config = dict(
    n_kv_head=3,
    activation='squared_relu',
    norm_eps=1e-06,
    rope_base=20100.0,
    qk_norm=True,
    parallel_block=False,
    extras=['some layers without attention', 'local attention windows', 'shifted keys', 'normalized values', 'value embeddings', 'hashed n-gram embeddings', 'a smear gate', 'an embedding shortcut', 'learned residual scales', 'skips across layers', 'capped logits'],
    init='normal',
    init_std_down=0.0688,
    optimizer='muon_hyperball',
    lr=0.00675,
    schedule='wsd',
    doc_mask=True,
    train_tokens=204000000,
    steps=8698,
)
Each number is 500 + 25 x the weight over its row's rms, rounded and kept within 0 to 999. Layers, rows and columns count from 0. Numbers have three digits each. The size before them is the row's rms in percent of the matrix's.

# layer 3 MLP up, 1152x192, rms 0.0687, rows 172-278, columns 64-127
121:498520528518485521479506516501479462478515450497518514515525463487500479472457521487539495491470479520501479497522521510505482490508489495445499527478472547468491532490504505496479541508504474
103:508509507474526452477541473528521484485514511525511538439489508508531459490537476497564484491499485520525481515477520522530462509488490500496458498513486483501476470492489481521528521513512508
093:559493515533535466475548524507534497516522491507500514497472520452505517474525454531519506460469492455537520476487495507486518521504462523515539481493524461524449523497496491473520512537524510
097:473525512496485532448547532533486509537476484500478508495485539508502480502468506514524489498485559485500503491468464507506542503526504489479504474538492488475512552490494482468489512506483523
095:498512538490482506474446494477514526489493525504515486513491539496489450492518499532474478494467461486509517481498509518543502502513506500501490494532488507474468537494508492483568490477498478
100:486470486482454513489487481466514489523520426440507485542500516531493521502458478480492492524477478512546511520522485517447472477497516512515462470484517469532532528497493461484563478496507508
095:471517499516505502494516485472559489532479527475471477441521533521478526461522485493510488509472477475524555482528516519529487513473450487509493482473454490520495505518493495520500465500478535
111:475509541494525492466474500460471489503499505480465480530497500539491525518542506519527497517468515533517560504499495505503499469494515547525517516475534538522519511512520480507484486514548484
106:528467504446494509517519459512516502545474498497507535490546539499507460523468498460487475460454516508505501504531496489500513514478537518507494470508522509481505476507521468489472520447536475
096:522498491484505500506508507487492525492514496464520494465465464503516526508554499521535506515450493510473522478508481525498530505489535506484526504506511464478516520490469509515529531478530482
074:472536510500486546527506500501477507467501525483483472484501473471523441484529485489470516491492486444510530511515465478472515529484523540488550533497515531505498483471501516474470504488472547
096:487520486530533513456474490520481486519448507533479533538496516540502488504485499547489493489523518506554527522498476489522522498459538472470500470492471502498506498504506485470529517468473515
083:459461537501516511482455518516522484562484481503546489466452554519489484507491495494526467507492486512465531475493477517522501494488523496502560500520475508467482499452544463497471478509507504
087:488476527534525516505526497507516509477481536462477518473471536473463510513531497484535488496509525466549571532539507473492539480514464500455500465470449497520496490510502497531513537548524509
092:491525512515479493490523565534487518469508506491474533484487528552476499543494501481503525494478475458494486465491514509516501541489464510495480475501479487503538524532520478506504539475523481
082:481516485489524457530447498483498534491492507514511533512513491488468485495483479504479503491488499522491498520483479485480491534536455471502462538488502503521501534476490519545493510521525527
100:491517527519521479510531541521526431510524523451501489458485495469475543505499485495516539476490505504509485501520494481504456480437502477452484482475437495495507501514528482551493509474532521
101:533509487485451460506480506554485494499508482465486524501514475496493501455469488472514487489483518499523495457484504473452526515467510524500472535500497525468519479542502469485524519484534504
108:558532540538492497466485516465495481493465520516471489521460468516513447525491484465509522512462482502482501527477489512527501480520497503511470498537474550491522463489523483489524546466536523
088:530489523489535537468479494525475480525489504484505518465505526462474517525489485496496482458497467496516484507489495488510563522480470525564499544497484484530518503461482557498486482483507506
114:516505477478493524504488472517517514489515467515478535494497507527527474502473484520500489499504509476527501508499433494474462520492465488517499519501498479426497496473508493497538527525500534
099:517492495518539476561509491527539505458530474510514504469529482500506466475521490475504498509460506485535514482504519476482466452498529535468482489514474511555526531482508441517541491537478484
099:443505488518569488458519543495515535466501496454540475506526503496509490505505546500538517493490497552481443509499463487477494456492528493483494480480471516508508500543497490525510532507481517
093:502522515492469523505496452471501559516491551461479422502505479524491483497503507545472500521432485486470488514528495526508486531508507493498529495531491578533496504503522517538530521453475528
107:516505492482533474514473486469489522509526511511551506482470498503453506499553522491526496536489493454479490559551512481477483511483465484513485474483530524475501484484498543485502497506457504
107:500508482483479491503475548500517472478523525435476524506465518498485494523506494471474506472550469502494530483457495495532502457492505482491569554489456512486509479484482504479515499468469499
101:476523473476487516473491497480473547485517457496497519517522496478514461513509458482498490487488534525505515533534461499512517504472472531503532511484509480506463497513487507445524496475464517
103:507486513511494498484489486516426491490530550492508531527490529511469538486497490517487538470500503529520517534500495488456487457493512528510462480481453512483470501489468556531506525525460529
116:497492528537491494550488519516471485507540472485508529500468544515478451564466487504516498476510493509500495495529537504533495516493496506491474502530487517515510477469511478506506481515448501
082:495493467489478510500463505478552525503514517482489471492520546513449464479432446477504479509480510523465500513474504512467515560482484526489494524507527516533514504477507484511507522520470460
091:531520470479475513496531497493476511506468467520495467529477483475477464505497518503502451474476527504480499519553476551494454521489503470486474529539477518509507497520581490476450508521523525
090:516486474500473514551543435483488496498490510518525516522445543497493472504521468472483527494497492531552487497523535511506529509493476534495535484476499479479448530483506545523453502512536494
092:505494492439496500508458513528497523532502474498477522479538509503463523521474511475528491485554488508505497512468445490469510444449500557496506506480521466507505465478506495455479495500471539
092:505531510509507541455467503523490520529472483522487480511497471529461503500522498506536536515450515513487502541474502508490495470500530495527484484450483495520521514547465533481539497498523537
110:505493494501504475473513497522539498474481488487465495497472500517529455507519481502488490454515487484516512420513514500493506511457572540549514508478491517472528520497518468489540494458492541
105:503506481482545454520508508483550528513519552480472516519496487500442520472535528485503487496514516535503525523546455480468527507455461542507491471497536528512497500495467529521475502467490528
106:528501504547531527519544524543470486478485490483536461504508489442463521531505509468507483445492530474507450516505497508469536520495523481483467505461514528532520513503478525490470526530453500
115:511514504499529524503492537488519474460508516496484450475462507521518540543499542475517487490478510511516519492482442538483479494505501461527535502494522495505518491531538479543541495470523484
115:519529518502484497432528492499441461513496529519455488445454498508510470510483489475481576522507535536466509512577485487506498473533522491507507524499482519489518492477485509478536560475530496
094:499461497499503508473500515500468476501527530543519451528478483471515491511453499511496526531530507512510500510539512494493534466512494493543530484483510486530484498506467478482495468458498501
104:466527511497511499482484520502517502475467492504470473535485500517482496547484532494529548531476517473472523508458497476501505468514487527499546527484509535496505459496503507515474501484496498
107:562484485528508479490480518468530517530476497454487496485509517477518513496474535453497503521508494485532455490520502513547506494508471501530480468532512526539513498499522493504474539457483485
091:530467461541508529503493531470515520482495498492461490540482467510525510493454529507489487475512497525490504470516471504533476488499523496496543513542469518530492439509491467472475494463482491
082:497458508502479477507519523479507508533527496499462484530550522426487513474502467485512509483484491522505497472507536448527490475493477513483492498503484465535491512538450534556504515506474494
117:505472448452500501486491535508505498501486450487522498469493499510500533503487528486490489511525474520509496488475472489526470509532504500473491521516506499474463464558450458494479504465465444
116:515477504500530461479498444517512513457489470510516475511463499560518498489545533474498473514485495533543499488493521529467490478521504507500473518500524460523488507512499489571496500503511506
103:527513509500478507478472495492515497489510450490528534494516506506498490446511497470516497469470499487481476461457541497505490486534482501499542488501528476532498509499474546545528481531517503
091:483485532521515488494531515497472472508534511532476488505551471481481493489522446499488507523524529517573512474494488532485475524465480523512470515514504517522495527480496524499526516514516489
089:470518504502517501504517468476497503503548498542532539471520518511513493503499529496558463515492498517475491498496534545500511531495535458507496514481492462498477469472478491484484552466511512
107:519481498540509454506512464505516498516491493490506521531474505468514481475452511448474497489480504469511511487504480494506511501475515522501497469488493517495479472493486512465494498543476509
100:506480490458494451490490473537529505516493505489517495491487519495490532511533451502504476529524489483482519499509553509523496509463510505539484535494485507495559472482508481464515494483467470
092:488514509531502501524508443473487512479487493452484488518498472549476493514498493498488514484543466496529539470501502482502499502543474537485503473489529481520505475492508508522483517448541539
078:474538515465503512495501485516490487496480434458547528543500451505496527479526494476525509523506456472524486510462486490466506509464469555506502465478492527523479484499514477514488503487504511
104:469524446518524511445514522496490517528493480526554492498477459500471530496488485561524503471479538520506565518551507512492521538489485473506528477466522496443515501476521472526531465476514513
108:522540511505477494469513485527485498514510479503469522518514477495542525506479492514520515505461504535531494535537503502502479525477510510492474496470505494509520514487456511527533482494570477
072:502505463506484518469491513464514489466456481504498470490543490474528454536510529439464472491482504525508501488481498477487498506491551520521469512511522465533547523476481452458502483509523515
097:507466507497500535469478522519554528524473492486520521549469470493462474538472530472478500481493513529511499516494522537494474517487500476495524501514494488493515471480518522510508493494524518
101:467545511468514507463506483503456470499488540494520464493553518495440524477528505480525530477485466495508471525476505513466560486501491523527516543484472487506484517507485500497491479476486469
108:486485490514469561498479517497514508480489483490471504505511505541476486517515524501520481441474504494525512493510501498519479529469497521481542540503459503515505499481487557460531491520472503
115:534507525540500489496540462511463498526484509480516512522492463476494475493515476562500524510492530517433501463445490505485541519483523481499495526513496458524489515541501459540479489521475468
072:500512505519496504485508500509510523515530481456484485489520433509532505529547490496484547526465462508439516514527473459495505535547491484519510515507494512546463477498504462499506463535474479
106:506534488541504520517493509516523520489480490511480488490546514502525501521468465513525516470509485503521494488534506471524495442536452508469516532489489486477463481525511527483496512506511504
096:532504551527498562505494505515463496503513464520484502496503468472504481491501492467495511466469479476498510518539473491539498470516517545479540478532485552570477487469494494544483456483506495
126:510458476455528479461542475488590499466505493494508513545498498534477504481501489506480506531469487516489497528520509494538491483454497514499483513506452461490508514510522491491530522513456516
103:482469508482523520509495469526556478514526481500486519480521538517475497486487485525510458526478469520492512501523484522492512514480496514508475494492490479511513493494524508527500499470518496
113:553501530521513506503511506503452498479512513485495544547441457519492461548470515509502525494519524508505483522513496518475530487545478520516524505456518495464504516521485536527490509507504496
126:517484512505523476519502476470453434495518496478466499481488494492496461492520473516518509527468472468469567448529443500508521498511484511517525499496550456490497487470467485461477469471536520
032:490481470495435446442488527457515520518525470507513510496471513472479502558509503493511501489537517472497548476553457530505476521510532482531489514489526515487485504489509496459520524513466506
108:489497532496459512507528516487537528472524544476543487514500482513507557542517487484495499464506469518485551466523509491522554511477472524499496475492468477502494449481489488461535506563516529
084:483525523496488520532507501481544455464463511501465554500513450509537480474509528462530479505545529525477492487496509520524555459482528465468496533499510517472509507485529487501472476478544552
107:531531486511482508505492515542501494467529512464499530496522553522482508515524467523507528504438489486489521495453544468530477516433507552512493531469558496489495527527458493507466520485518537
101:478483490502505521467518524508522468537483508497501510508494504475485477492504506504533459506487496478479509501504479495465491442482476532520482518504518481480500501514482567510514471522478507
114:517512533472513512535510482480485533470568469529484535461513504522454495450537473535488527532470515477518494497521496487491450458556510474512476511478504515502508509520510507487525524495488503
094:486495527548546511506507492504499492512539508501490474516538478445543477511479520470501494446505527499475489450524529462490483510456495505460498540491522478500462527551478514522520476525477523
088:502529490513489513476494549505447502520509523494487513497467486494485499527513448458519502509495497475522497545506464499497489521507512499465531543477568511491526506518510492473511561476529495
094:486481483550500479528468493488472470469467471494475469486500508502475448512504496477518506522533475532490529517491524500502470524527486527485546516539494534466530481526477536496514522528523531
085:496526483525453490472480533489509524492527495515509487516508527513512470517524436478504493494513510477460509507455496493514460525517468473486524488559488510503506550448472488469512502531485512
091:466503480499495546488463483475489507434504488511498484460563513493496504480510517484482480517449514478476451510483486514451465494506544531461514458507519568473503516482517539528511543499505514
117:489540489514495484504528519442516498508494505519496534504548474522495501503527513471516510498529481498486506519443519531518465497509498545514487487504518511448539483528477543514516528460485484
112:528490530506472501512518496462486497471505520468471504525458513526521567495525499518543474540510482450521510476481517540507489486500487542498535471515505506501495497503443493503461475485537519
094:493490502501502493524456490487483545493513513517482520479494481511516467486461505490518462489518545498510464509521510496518504492532499465444478479558513510521497475487437519538485497500505479
095:485512492526520529499498519515497483503469518457480489542480502501473480499460518494481474512477466539537470474525530478505561500527536523476474529465475512495479479513478483519499489473471484
103:470489523536511506527508509510527485498549508470494529541470526508487501503484502478483493487511496496456500489531507487463500496492468507449501515451490521475519512481517491492460467498518452
094:485495469468483463458497493450490489489519501479478523526500469508513541538477475480521502517499508471455483551528476482543519475504530498447501535497484586485463500494492535521509540480485497
109:498492512515512470521514502494508466505475497484509504510571532529486500498518496473501471506471489535515513428503506562459546512448548515482512468485474508482468490471527491477501553486514499
102:524507483500489475478557479523515465529491504453500468484523504482524499519483448518526465465515475529500498504472450544447509495512518516507473505464524529498518502485471490527496478483502515
092:527502470497492548502487506528507537517513464508518493427540489489530514498475489460516486493478527519439479497478490534529515530484555517498474506520480500444522491482478506493506511502458478
121:515492477497495508457451478517518496470513536536488496469483505536462475468496509487497484484523493521514492462495488497516472515484536498494450530489444547500494476494488470522537535488497542
084:496519520503464481465498516494476526484528521502497488546490521459485567499537501487507501514495535475532541510520473555516469545492492440466479542507490516512485532488500470524472503561479521
088:505532513536492501519450499456506500509507517529444478524527508508463513540477532518539497541519481484450491556463488502538488522527537521451505495517525466512519488462505461495478502505522493
097:523509527496439529500495494495470484487501498538496509527479462531523492509531548465489504455509536524474519475486485539495457491515466508508499481524532486504437499487511427523530497475478462
099:529525464528509471551536459484465483479508516493530514515482489541493496485496495517518541523500496466540475474523516527486449512508527491533542526537500489482500527513496507476518478480500512
090:524466513465477472507504499554518490480526498502472519531522513509492481482507447508521468532509509481475507485519519502472498496488523504528535476487481523453480537498506514535490475516531492
109:514516523463498515518495473511544468503528483524522481490522498500539478498474513478461515529487513513511489522482502521490551537483511506516482489535500505515479501482531508473471540502505494
097:536520493510473498512472526496547507488497523502504487516499522473502512523505455502508542471484503514464491491523468475512435481525478538518483505503518501524509518520531532532483471458475503
101:530487521480498494491494452498528485437507465476519476521502491531498543458476508480483475477510555509469526484461476493477532453454452517503437524486462502514533482492491506536515454550473475
092:470497497503520516486463510488467523514566526462511500495490514505485514512523448520557502504502523461516512521475552514489521504499506474473507533478521481520488502478443518553514511516483526
104:503442546467541475482499533549483527533481530463468508502483496519531476515541501541528509511508506508524502467439510512517488517514516542512506494482520522505486470499531502486506499490466544
089:518496491499496506473488480496470514503499522515502484530496520480547515505515489452508496472512510492488459491500443485446453536481498500507503528481489484468519462509471488494507469533474459
099:486515483499520515483489538530492517505475495475488500492506519500501487493463497521472509445471506580485540540487473517524485497470493505508517506496505505528516477431472505488530540500508509
087:502561495469483497497506509463517465501498539504491525496463455474444510478525522517517518507497502558510501522432509506544563508466499511442501432493510541517485506526519513517486508559491506
099:537490517504516440514487514529535514539461485472477521491494433489491552483515468475534514514491517514470535474504517514534491479494479471500519465469486493486536464490490550512488534536447511
093:472485468512470490512480498472559469478513505516505517544501449531494497526515517520517507513536499482535515478537524535517496464473515522446477511462499529499515478465480480512493532480453513
106:505498514506485523483481455502535495477464505512490496464530482517513491436515526504493510476482543527509521464510499515467492533556500506495493458479510542496513525504449452482501521474488556
105:551530496522475533529529489493489463566480522496515564522548486502469485536495500488495505457510506525469477502503495527492524506526469519476538531447471481543499498459501462526531466493537573
093:518509539522521497506451491496486518475488515512487498498508503518483529497487512488537510484527514518504501526484496500515492480515510514461496501524498462516486531509437513523514542476521549
110:536553514519447518487517457512548477522512517442480494488487518558522460471513531512471531523482518490508551530481507518515507508467470506507489480485508468476453485540465486501502468498537535
# layer 3 MLP down (transposed), 1152x192, rms 0.0686, rows 172-278, columns 64-127
129:516477483501512551497533487459531474544471537516504497524501528462495474461501450503510536489482495487498486518475517485487534512446470515542486496493487520540457493482505488550528502525461506
099:478507488470503531469484527563494520474547506517472526531479497508531536519531507501506539494486490521476529550466493505490447529491548451475475528523530486527470461472529485511507536515524546
096:518498494518482479496513517521489531500492520499496499489567473515465476501484511467505522483472558527519474443484532485510489483463489484479496546498481504491472511459507513529483528509479445
095:501528525502493508486492513576527509518422462508511503483516473518490518490496529512473488492527520479478463548492502486496539493495488505475514509500467481520499536472528476500461519510489512
088:517521495518525506502512480466489478458497472539488480481524497500476495521515475464526502512500478528526518502538537498485497504503477467500529473477475483482551490587527496459479463453496518
094:481464529507511477472502468506527512520536510501536477516502472520462520498503501508500466479487486486517532479543626492509497497503525508536481482498501483468521481535537482511549479511550523
091:447456491473482484481524450477479493489476533493506473533519516483493480513506509531477467502499520503428499535510476496490474487480517481541512501508463517526484488479506553455495554485494538
102:457490488505515513498482481479460445497529482526510506541490497498502501453495488495501480543496495471486504519497534518493486479454527474507516546468519512550529485523510474510511518502476460
107:530514507493476515486525501543487502495521485487459498488534544532452474508509505465512466469469540500499492506476476438509477535499502486462499480468498490501509514483542511491492488480503499
100:495525507468522472505514536494514531501510489464492483519503499510548514534477526446507533522476501512496517475508528479543505483495504523480482506490460428530503484492470555504513502510473467
072:509523505500458562516533474499538515502573473537488462505482520486502476487477485464452496498552465505475493498478491479514509479473509502526487512496495453530521532533511473492472467505503496
091:510505499508516514504491475499512534476483515475517515520532475520490456503500501468527499519519508480557504502515515477518531491464537498512474487480489484509434509481534505513520463501484496
084:511536480530535532533522501508515512507477507492521477507536503514524486492528497484492500542452519488538536457508518482495528494460476486530475526509477497532489481515492482535493496445494457
100:493532532484443488524460516491483481488467546489467505514543519473476511513481521519450521515497492470517546537484521476481538511457456560474487503430522511513458490509524497525513540482484504
093:469496523495503523496469504528488469528454475465535536494475488521518448512518512524514490464532521553515492461540474546458488470474519490518502513555529505490502490497468539509490473534477476
078:434546448530550491554508552479502519514492491492480498487502459485517492516508547518447544471501507491510472496488498507469494467463442482550502470519489479470531524490499521522502499499509517
097:492505459545512463529512461482510470502536470507479526486524475454538456559504467508499502469474538510466494529483532499464500507490483490478519538444508527488477522490569510496500491512521533
106:526484511483486533495510470499511485523529478498507487512519505519494517466487474512513480509527515468511526537498489503524520487464508456505557515480529483533510533483483492525472483507466526
105:550490535457464517481526510483517466490501516552490541483477527519486496473510522510501512551465469474451520518438484524493548445523493508505430510532501491493500470468527484547484496478504510
083:480489462478520501491465504459518469486467504509521464492466520455509499494476478469498478487472467531495496512474531485525478494507492512548507513486473480518500513501488507471506455513506515
108:529475506474423536517459505503479523525515498491480485500504497508550535532484509490480489457481458516491525555522464498439500473473483530530488489488534492454476472520547501503510534511495503
092:479501482498498517554523498531512515487456479502530513509530490484496531514501469501536452492464502506512535482507466486487474473536531494477534513544491519496534489477481491471515512530448507
094:480522502512488504510456502500493517451507517463505512533521477528482500488524469505524548484454461534530477494506453478485557479507529563504517475511488486506469466477490474502486474538519497
093:473472499531525512462502507537516503464502467453495511501502474494499506511505455490485514520504463522528528506480508457532514513527479467490527472475470468462511463504523469487506484532507527
099:527489505495570471543472485450515513502499483482485495528459519507544526539491537516516529507500481488464454560541504532462503517453522523489471461477476488513471506502521551531468550477521460
107:485472511489480519514492567531523520527480512510512518539481477517499488479487501509513514485496490492526510539495432512500487467469488509495433530484488476496511519517504481519479494496448483
101:500516524507519495502510495480477582457510492479558513501522480470504482568503509493518496527510505479491499493466486499520532459505513510501501482476533513456537506504510525481520498518494476
097:514420500518520501462483496496494480473504526520481496524529526548470517472491485554488547497493501519468515500517471513462505485486518489503492476535468514475503515495535531492485513495520477
114:556488496527516511500495474481501475525488499523475488488527488469496528504508523468529498549516501485507531488469483498507470482497485477514517459513494499452500490463488513483479510512507499
089:477522464524505507539531498461507482448477513513516495510461472494524518523480512462535489549543517511510516488509479510483490509545491480493489461542492507503531482503463508533545485490506519
086:489483530533457525495489513486567517493485521481504455520514537561512515463461456509509522495559530459514527509502493506476471515466539515527492509533483510533439533458518479490481492508492489
085:475519516493501503527466570484502486505498509483505487525541493522499455463456564478516506495479477431555525504496487464530500530482509478477481483465479487556515473520512525494485539493531501
094:478459473477509506511458520488476472496490507531507521496478469526519522485511481449479487506465519488489497524569472498517524480497440497481495458466493488494508518475479506475479498509483493
091:477510520497518492500502480494503501526517536527503488546508480517490518482483483527485478457515456516503519510500487477471472530515490503473502409465500458493502512490486535496508550521505495
102:515489523503534479571468534469512486522471443508456529500500500528489458482482485496497520464522477525526531496491528505512543499471516464504518511511486509448494506488493527535497462475470534
099:511540513492501506517534508535520521448509524459510468451492520518514500477513479480511495482499496503533467510487560465510507502468486519540509522485539537509485463520506515518509477500506499
110:509510481548467509507512517420479489482509513481524489495502534500475528511491522507489498511520539472474455490490538504498495511495526500505500495497506461539502541493505490525436487528472458
115:521467520472469495483498520503435485491503484524464457478486467520501507483488498505477496525514446502456494518480503541515475461505491508531475504527528492523463454503525498490478508498516531
113:458501501491505527505522513499476530500418542510482542507501499482488502500532524488505423483507542522505470534520441548433497499495480506484511551488514547488503515492480559542508493540494515
087:506501497511508484523497505481525524479462433504481560502491484499503469491493489490460470491504513512506473504483477510469484527520515497459451488498475449502492478503512486557511516514465494
107:500498487528516509475491501488470493516481487482544467493516515531529524482465490475521485564505532530449502486514513529486461474510534462526506535519474454511498463505576502462463537517463525
103:512502515559495496514503487524486488510506498480495533507524510497519543485489533520493475493533523466483499516484490532476500496484519532444460513511496474510499462500489469548462525475533499
089:475480486526502453538508514498555489508463488533504485497475476515476542509546516474486530492485465518520487469495494479486501463492488479492517482532514482532479481541472537454496506489478498
078:518453492534501517487526507518483546532488472509503491472535504468532512476491506572514531542508493528509522451494507547519503508521501472459482565494527506515523540533495489463535538469534465
122:502512490514527545462507507486505489513507508460483485504466491527473528501508499487492495493530502477513412500531475487511482473466507510482479477484513533491509522478492586522552546496478511
104:501542501491473504513533537510499482571481470517519475489544541536514499449480526497507504544480498491511490500483496516460489526462493514507488532502497523513489484446503463483493526492494508
102:458518532502500492501492477488502524509496467486549516469501498519483499524464501496475502517487465503455529475461483453509470532522485542482483495485514533501494520497502488499512495518486513
100:470537486522501516464497503467501525485468494488496481513523485468596456493473522537529534499511492508454483469492464534513477511501483500503461505478473542539518491501482497471541451510493526
088:492499532440509482500523491538513529522479488506484518478572474495476465504560516541545469494471523502536473466546492498503492525508485526459496479508481507503471491497516538494466499552541499
120:467482503471501508519539499477456477508515516525490537502478516541508493503535515495551499497549472491476482501497517499492484510534514505540449519478513502511508547512457516456502517504490503
097:521466489479496524525503507529530465494493464500489545518471494497492514523531468514461471454499465492510485454534497515515466531471519500512518501475499525537497504482541518489457520497474498
082:507443537513537496491529518460513490502493462479470504512487456521537530543511482499509539539489473470503536528477454491528482550543505522490486512503479507540482542530477530521473483491552506
077:479453504514507563460443517511487523522489512540497556524514498539479489467505523508487531503511471486490456522476513504532470530502505516495477487470470521523522500514469474521499517490524476
104:460497467491486469492483516512514475501482478465576440487469511497465503487535485509504457492498482486488468519499498462490492505520486480542478484479490518539528503505525516506521464502487540
101:490538516513505519550511552495471500517498549502490497492493517499468501503531478516503481512465494484499468556457502501554490516448475488504486480465502534464502490492442500516504526490517488
079:490496489490520514479516570496508491491533485468486491503531543532480479525481493500503501497490525529511511509462474539479494514479505500524492489516507493535512454493522435495520500514474498
103:496497537491458524565513512532490441472491494511526522484508489503462473504484487518539528518509484478469479459524499522483516502530478483499529511494493453509507536450526500450524534476555522
095:499509516493536520469518491501509484497517534448510517435514472537467486483489522521487511507492489474481489511492474515476492499515515534501519474512449501549473516476472458509484464470512474
134:492512514473416501491546506468478487464491498465472529507470474495479496471520529549518513527477495468466496508585468520514484503477503511457510472523519470507514480512500544513489507484494512
109:533504516526468471484470502501478545474468535511499466499497498519463496472547487518514509503539487512480550480563461497531552481508515487476524546467479557480497480503466499481488472553534505
070:535517515518499505491521471471549513504528503495480471503494466539497496490484465472510561518536505501473501511516511460519510530552474502496482526495485507535509503522523482473504487506501494
100:463517471503511506482506474488495527482479472549493528472491508479474497548505499555513516504542478521509494513517487514499493507516460499428482504472484470528487499504476504503459457475506508
087:531497508498488522513469495488518530544515457495480536507495503447493505518504539502549529470501491497493501483525478450506490495506509521518470502532496513551482528464512477501462454503479508
131:487508507503467470522455480492452505441485517525478483536493485471540512481510532505553507506518542522482480489466446517489497520551467496541488506490513479526442523505498479541487450443506474
096:443492504494495476509492484514504534536496503503501508499497543457492488523483560537513507446543513540492498575477503522477508482491517504512475482533490484539442502492532541476491516502522504
101:526484477507500531524470509468473499496486505493507515497509483527452498497525533454552505453520463525477535489497484496470508506440509502521511507496529494521498483506543518477521485514527492
130:474493482504483532502511499491515526546493460482526517537478509525466494466514536504530497457481493468490517515502508516508459471532501483558496509506488525496532485486486464492462478527520477
031:504521522513533484501476558458495537486522502510514523508484524507489483492486494465483541481536578499513526486537498492511489531484494471506475523527491516479526506498494507476491431468489512
103:551492502506548498486493475497492523495509484504478467466442502499504515518513519517541514509492462433506498480517520445495491518523512506491524504498469546518477517547495491432476491514455527
083:457502489499521528494462515445501483517499508521465508495540489485519499522497467486519518525495559464495512504533530494533538521504509495509500499501499490481479511516538518532509546465462460
098:519547489486451516479456501534491520516528496490533530530542491481494508463556512494513515447507472484482454519506524516506483516488508527526469495521496485515520460486515478542461482505520531
101:477520483543467503487471529482507512506465489527494500480525495485511459498484502482462485539461494498512456444508548521542494515522493543545499523488535504440489497488482537469493484487489471
103:537533485466539513495479508447484540501515468547522467530522545516483470440536503481477513504461508485540490510510477486485494512498494461512475508483526492557508465468517499517502495534476474
089:444547485439475496497499515478507530540524496535468492502481532492523526530503528540518494510493489493496551532457519504485462507497480520533470530499483497484506482487477468494479547515528470
084:529500497508492533477542505499487502550521489513476454546507522475457513515520483511512498470490510479489443513480525496485494512473498493488499488498549479515534545524495522479522503480522518
081:520498506501501467530509498469490498503536484485510473506461503532508467489471487456482481474504492501511517511473489525496493487515521551449477487559483494522519479549482530457501483527502482
079:501520495467509509480485517549530492453524497472523519533453494544491543499489516503496501478524487531496505474472521489522474487503480461463526544484450453493498510501500516535546473522513564
095:508520493512486505467479449521535494510524527466486505473493501486499493478489494476548478431510476551523470498469460480502445506506485507485436508448477541493563465495534509526513516509479474
089:554490500511507500497508504447469519488477436508522502531530462534496443502524511523513488538538471507464457481454463455508520511522488536490483445488489476476497455499481517525536502495497533
115:480481488475505515513492513509479506476468527504550511576499488498520494461516468491523491479541517473480492526465479492473471477472493504550512528484467527529488480476511455499505488520477507
097:444495438474498508504495486515438476487532491503508456498505429471518473493465537549543511493531503509486486491487507512455514518480500437479448498482488480502495510481486475524518517482535532
103:431486485473485508512491468487461497507499462553478494508501469510523535485514504506539515502514508469469530516475522489466517510493409490483486498489533480499513509489517499482509523520499505
104:418508528472518466446486490462489482522510536522499524491499557524458485482529504493475492503502482518483519506517519516471520489515508488503490498507468481529520475500510524501508498520509530
096:514484535511468470482470486493526504504489540509486557539529511486513496505484500529552503500468467496460465501477493524527510498478509538490458504506484488531500467482454471510488532484514468
109:544520515514522442521451486512527513540505489524502504494526501541450460558525555502516468517509509492475502480509557530478526498511517507555479483465494481506495486511497510454506496517464491
107:510488494504500540519490541533546521509458525525520515479500500490517483503504482505507547529495496565510499503503499485534496483467490502519498492488461489506494525488512505523514510543538502
094:546437502550460501498500515556479456472497495522515556501513526528547505453500481475517485468530499487495501494493506490495519476489502472490507490534503540517467524541510514488496502457513502
121:509517467449481522531466465545535500504512539548477501508488539537486494542542477499475505517536518507496486522564469503494483520483530526509507537508503502481464550482511467471498549469515515
081:540510516518480477471499496489438491517501466492512490491458491498517519508522492477464501476533534461499472506499500502488464519477493472515529483494505514476482509480499462507478475506470536
089:491468520495512490520489485466554467501483488516510571457516489471483505493485492513504501566504513489490494518473498485533509489554517507479554502535521516520495485480537504536530494512511498
107:473475502489486480545491496485503459520489481486509475481489486480494514494563467517462499481483532492501504485480519500465532528489478546468513485533467476492508489501523482482497509498520488
097:514530466513517528489504485528495516523448505495530480513503472481498500485468533498515499518486452482517515480478501567483510535486525522496514509506502495497522518500538548508496449450492475
086:472473464516462487528502516505486503496521541502485491481543537482453416498502493491460478547540489522481483512513494528475473508465499485492516523564511495507510500543533490483507519486515505
103:545504418520479507525497464517502495507499498500497477535506511525510518490511520459500455486463461457502505511513520520515479501504496516520518543503489468503484495497508521517505532536546488
095:489476495512484499504507465500505510519545474477497535502503481521518491475493469499469523486516480456534531513505504486532507522466502504518533503502543494499557533427498509525537511536507466
109:472529542519505516549489511473494514504509509503510519554502507523503485503486534517522474461501476496493505507543511507488515501497497503539492524533497519545483506482502488490514498449474516
088:431502475463505471549468465519485492501518500486499488464504510478536506501488495539464517517496519517512533506538482513490536475549454445493508515548498550528507470451528509509467552548493515
098:508461488493512513522521529533453490490456506509519471501457551541476474514532540530552505475512522500489447496497530487485510504545476496544565492507548474524489506462475491512456502517444504
095:463511523519465474513483461486515491484513518499496490519490538508505520418506519494514488494541541452536494494522484497494495526512478541470509514506497525504498515559479503511475517493504491
115:488471488535499513531492521522516554476494528533538512515489502548470500509538533517500470544489487489484505497513502464470535524486483483551491490511511494502528516520478512502484501480524466
086:501503511498500524554486531488496485534506486517496520502510491487433494488516513531542517466534498512516545509497504507526526513473487543480550505511451492496484529494485479472489511538517516
105:508500498508479492491537505506533538471491512493518490517488479445494509495459471526517463477478512539499504513522572495505503516485500507473487537527514522482533496504490491471429512481477515
087:498491558464490518542485521478466537459505510517490486511522495469460456522490458538535507508450492481507530494539481508464473524501483523502490513513529531511463510485490458483514536522466453
109:482436450473496497484485509504466477477539514520478476487485515438491455518525570496500493539516485494496499507528467486494430486516496508496494483455511483513474518508523456512528520474532539
112:493454481475528549491455497452534496443485468506474488535513538471469506460482485489536533521468544563467503470556480559499512474533487499462503504506479454517484507520481520490502532516497470
093:485495532526499471514528493521476492529517475486537493492526502501500509549514534466496488481509499489447494500509564482498446521531479541513488473533498478492524540457510531535489542518528505
111:510558542486460519488497448491513513543493538501490466487504532484481474484469495543444493507505504463463506557493502491472517504497509515529460493524539503501459500477491490505527504491532491